From a checkpoint of a small transformer trained on Wikipedia: MLP 256 SiLU, capped logits.
Each number is 500 + 25 x the weight over the matrix's rms, rounded and kept within 0 to 999. Layers, rows and columns count from 0. Numbers have three digits each.

# layer 7 MLP down, 64x256, rms 0.297, rows 0-63, columns 192-255
498506507498528498480511526485549517523495545519522465555508502512509470492569505497540515472550542491515457555494560504527547490516544517492500465504520519502517497490493523468531494506470496
523510432535489480510534484482498469505515514513496492449516525505516507506480481502527495515483525489487535528509476486506518506514507526500492482534503474506513525508497474474535460517505510
539505468454556530488513459439496491536514452494516506507494502486547481488485529501492485463440539485535514530451470482496466519515484475494490490504509521504528493544517486520456569378465501
499470486523475493494469517500511503468453492478465511492494457483476448515505520494486464536511491461492493458455452461502465497511482487469500523512516515474532568514464463507508527458462512
493476500491500492541488556503536511466488508500477480514470489499489531447538463485487464474522508479500485494519523493496488521487489499501506500496484512533490550476511502464529461556534454
501508500481527431520494526474490516533477523510520515490522509501511480523518512522527564501521546499525487522514511514504503536493506484502499489490492564486499446476504502486490484467480503
464492549522507512474463471469545532512512500501495509484502531515500483475507454474485533518524480488473488537453519504497469486494524444500477471502518511506527530504517532518513516516460496
528488489420466498501522457478486504511553479445460504465465522496522519523480470508498522542496499511515508505491482479501488473508469511527495467541510486531528513475509532490508519455483495
533472513519439499504516486491472523481513505502511494511488479464542528507514479486553456490488506498547494500494505546510545548537513506551515484542503482486533528520509491490481515524504508
551519543443519519541514534450481510556493527559484521510519491520521467529518493521478565467551556492474492481500504494492528511531474502486494549536553525465484520531525517532510488446481477
516487541519473490521516468449493487488503458487492513455534502495512536471526455527467428515509499544488509542496518505530491474472516519494505535541496511492487518469480490494492492468483458
511491482497502536477504516494496503551537492467471492474503470528534515541465517558534489524539516519458509475494474492525510506516467480495483441522490496526484524531510492528523520479483488
467483529466502483565484526512524481506492513529548489546494504499535497517515507500503516500498522474488511492494504520485477535518537506514499499500548521487473509499519507489514484485461535
548529498531508506511489523492498518517485537539534536521519500514503452514528480446527529499520507470499493513516519489527525524477507523489523507500518478492531521496474527517584477487466490
501472462450513476512526518511465477507522507496493484527490478481506529486546472467472493485489507547541500495490546505484479518519437525496522531486500513506507545476474493476504492450527507
489511494480526509479522500546498502519468507525494486509516520525463499539489487483487509525507525520523531502541498498490509523502511536534492530526489514506497494494487486530488502569464544
505492476525504451489524512473508544496501509525509513507481479486494516486523491512531529516487488472507489510501505517516496555543495487504533510512486467522510505494486485476507487499459487
521524477538518473492520531541482522441511502539483488510481522506500514523450517481522486519512523537517492521487521504458561517527471484486487498533516492457494487483520534533517548486451495
508481501486553480502489518485500494574484515497527465532488473510523511487545469500523505452536525508493499527528540484500524521501505514480524489497526496445514504543508504502494548436450503
463478503484500487565506524483519528477526465556527544514529477505513530477517490513514519475533504507521534543526500511496490509459522529480524512478484496572562485508511467562518515450530511
443486466513496517485494494487508488448496473514543499468501472466494529468517466477469512469498508432486490484522502488479491506550489503514496531509511446498499516478469470473515459534544499
492524486405522464524517540481499540527503539476533507533513497494506518515504495528494491482500479519492498488499522536501548525530502453518555516477501476489509498515540497477475501474474513
480519456464490501485517470522509446532494484500532484470497450459468484486538504507490488487525499505505526494524506497488502471526499489471489508484521471514543474489496518475450475499541520
498483457494512489481506509481509546491522495517488504474513504516530489504477512507491500513481507506503524497532486448499481498505474441497478490495469523508504478497518488515501468521512528
543494483547498479519499496490482521494513496506500509475507500518502550520434528480527526508513531512522494482526504500514506526511477496499513489500493529519521472520498483531474449514476535
466487489482481487536506489446474447488510486461478502483467515514515521493499469476463470527447505469470529516502498504492486488519506499482468496512522504493496571480522465499544508551557471
531506498454547518569533470479536514506497505521510501523487535498502496503500503485532506506487476511510503525525509515485533487501493463470493520528525541478552508530527506506484506494492511
493490468486531510533527492472530482499470499499496527460487489489491458495494512475496472505480526481468512507459468505485486524536506495491474504496511509464474485527478467503475535529472509
511506521497510506483488467514537501518506462499508528468542507513510502491447476490491545501483494481471544491491483475512470479486459435491490508505503538473497521489522511542460477528518502
587507483517529473538457474459502455516489483526492506442504503503482511446463470517506474513481512486500495499497494479491466450530451469514509557485496503478504504513527476539505526507522517
494530527512477518454480464480477523477522486477473514468510485474522455500459496483469497496502506471488482471480500481498462487513497538527501479514462476530509476516486483499522511483499521
571490459495475499501476508457480490534516510507521479528527502523508520549524534508530524491474485487525512493534496543491472534477489488538546564496471555533544482492502492474485495525506519
485515514483530521502508517478477534499501505483463469505520499514478500494500521490514472478498461474483500499529495487479465473465495501521516487453470468473486513519442483474528529470518487
489512503539437502501498500487478522562498516501475459456480459503449518501517493496526471503500449491489525504457500440512501506488467503525513503483490481464493471461497510469520487529546455
455511499500489456528508501550520528468486501500468504489507535520515527495514496493540494492510466504523543526513470517539471520499473493541516536484453504502532476531519469536483501486530510
551493535456487507492482501509533479502497503533530516498480504490512528507554493548498490484497494538525525470501483493523497512489536484537531506486518519501522540469488519449511508492557486
490469506468526474520478496540524549539508496560492529494510476487489465532518517529485490476520488519498513497497489504505493481502497507530544492454496476520523531525528487520506518507495506
435508525509525492509498507507517507490491519504520504510557522485521481488507508538543516540482552510500498493496512492482486523533482486483517486517481492526517469491522511521474522469488507
524531492461521480516489457468517491550523492489521481457495511511509507532514468497518508470521530471500488516472492505460471474504461508468473490510523508483510478516494479506462501484500481
518498505475499447497522507502526513508504516542538524505498499494481483461506469530521480484506477483503465528521494522510499503520541485484513463532525554531548497474544524527474570444533531
512479480511541468531481512511498481511493529503528508536493480475498469501507553471511486506496506497515500487498520548480502491519503500500519498492489495505506513502519517498485564437495512
470476513479532525499461475511496499482495475490500503470449503481512482483500525480511527494475472537528477477509504486484448476489534526497464481460517469536481496500476521466508532469478455
565496493519541514499490487532485490473532492493492518503436470491498516514523465473511535482487508494486476482462505466494515535476440514495498525488500470493535525490482486478476506512495520
450514516495498486514497534478528498487474463503506465461520477470517485495518480501495537422499513520500438463452479489492480539486493512499472521512513511492497520485494510507518525436447478
540489517495474503529507487525448490495482532482472517509541497503514515506508469494508461539515513509502499504496498508473556484483500495493547467540507513483476475478503513449534447544523501
457600444504502521468509460501472473532481430423471513479476520514503454540439504453512507509555506477522459451469494434515501470486468558479500483499578444510427549553493579444576497473485461
504482529463471511513512512513487537492493531527513542537510473498501556490515480459520449495533525500497519510518519506493500502532479495460511526544500519474514499536507497532467531469479540
473512514521466481475487533497468476486486504456512507487526526468487483495516505516509504525477509488545455467495492511510509531492495563513531447539515502498482514512474493519554519470537496
531515489534478498513483533511507517539521474514495518510526508490543479525485503513533519526492479520545485531479478543479548519506503532488502507487514509526517500476550504528516507483515487
433506467455521497475484484508507503519506475490508528503456506473496485493527519475468479463509485493513486474500498468499464484536470527468492473453555504483540574543510464474496572461500552
420504484573452496470497518544500519553487457487484484509529493521479485518460507491497494492517449483521494470494474486451493523480501527485466519489487488459480537490468482545511516538459464
487459490470492510505525474478493499524506491496501504471481454493463526493542510511473499459518462477543533495542472490529485480447518531467517514502499473480505553508503482514522565487550490
490522439490492496508502499462527516542512514499504520497475510495459502526488469489520526515534517506507537485526511462503479513507497495471492511487524483475513453502484514476510476499489525
470474471468493474516522478511479461481454471477499484506504478453515502484535532480534516493486527515492501507509511469478508495508537518455507534533489489499489536478520483499513498550524499
487506498522479533482482514487445533517478519492513465514547476510470514510484504517481512491469508498506476483525515490545494499515492557523501525491490488432491474501500512485495496531547488
460517515515488515487479485529488458513508453483485476471501520515479513474480477498517507498467478505476476472476501505470477477527470553522538448498519479495460541481491500497489489533530457
541507499509506518503507498500500491487501486475460478478509537541483486470517503485480493521483468472499502475524509494508485498496480503496493490468510503483493498503478491504543471543499500
525514528459500514531496490510516501579511519497471516544490477486477495489502543493486512518496526468546502514484499553484537507538516525527485490527507538521505522512519485516519511422524503
510494494442485493514520488500467477468495491476480499474492512515548499468523513482512573481503455459491509504492493490449483477521511466489460487483518519506537481524471504496499450511513507
542484526528513488520503523512459457499538496522533519515504478532498517500506519518466494514504512490482522480496477547472534492556469446521526525520519468495520499479501476518466494502521517
469464508449464514520493508517490513529515457476521522528449481500496495508497510513505470493505517514523519477533517516507487519524520511519537531525512494521533482504495488503490521444524504
518489506476494514514531546501517518471499493543497513548474488531531502507521524493464494485505531492483454490547489497468499539481455486533548538552470516476501519485523505491515488559475496
473498489513501459446465531509501504486471517540532537498491518480567532512503500497494518550526491511540507522514498525509528474464471513481529464482478465559474453523532501530513480500494519
504490512458493518467501477471538479520494475467489513496489477458509477505487469494501524480459516479503467492502483495502488500516538497507505494491508485526483534452477515507465531473501510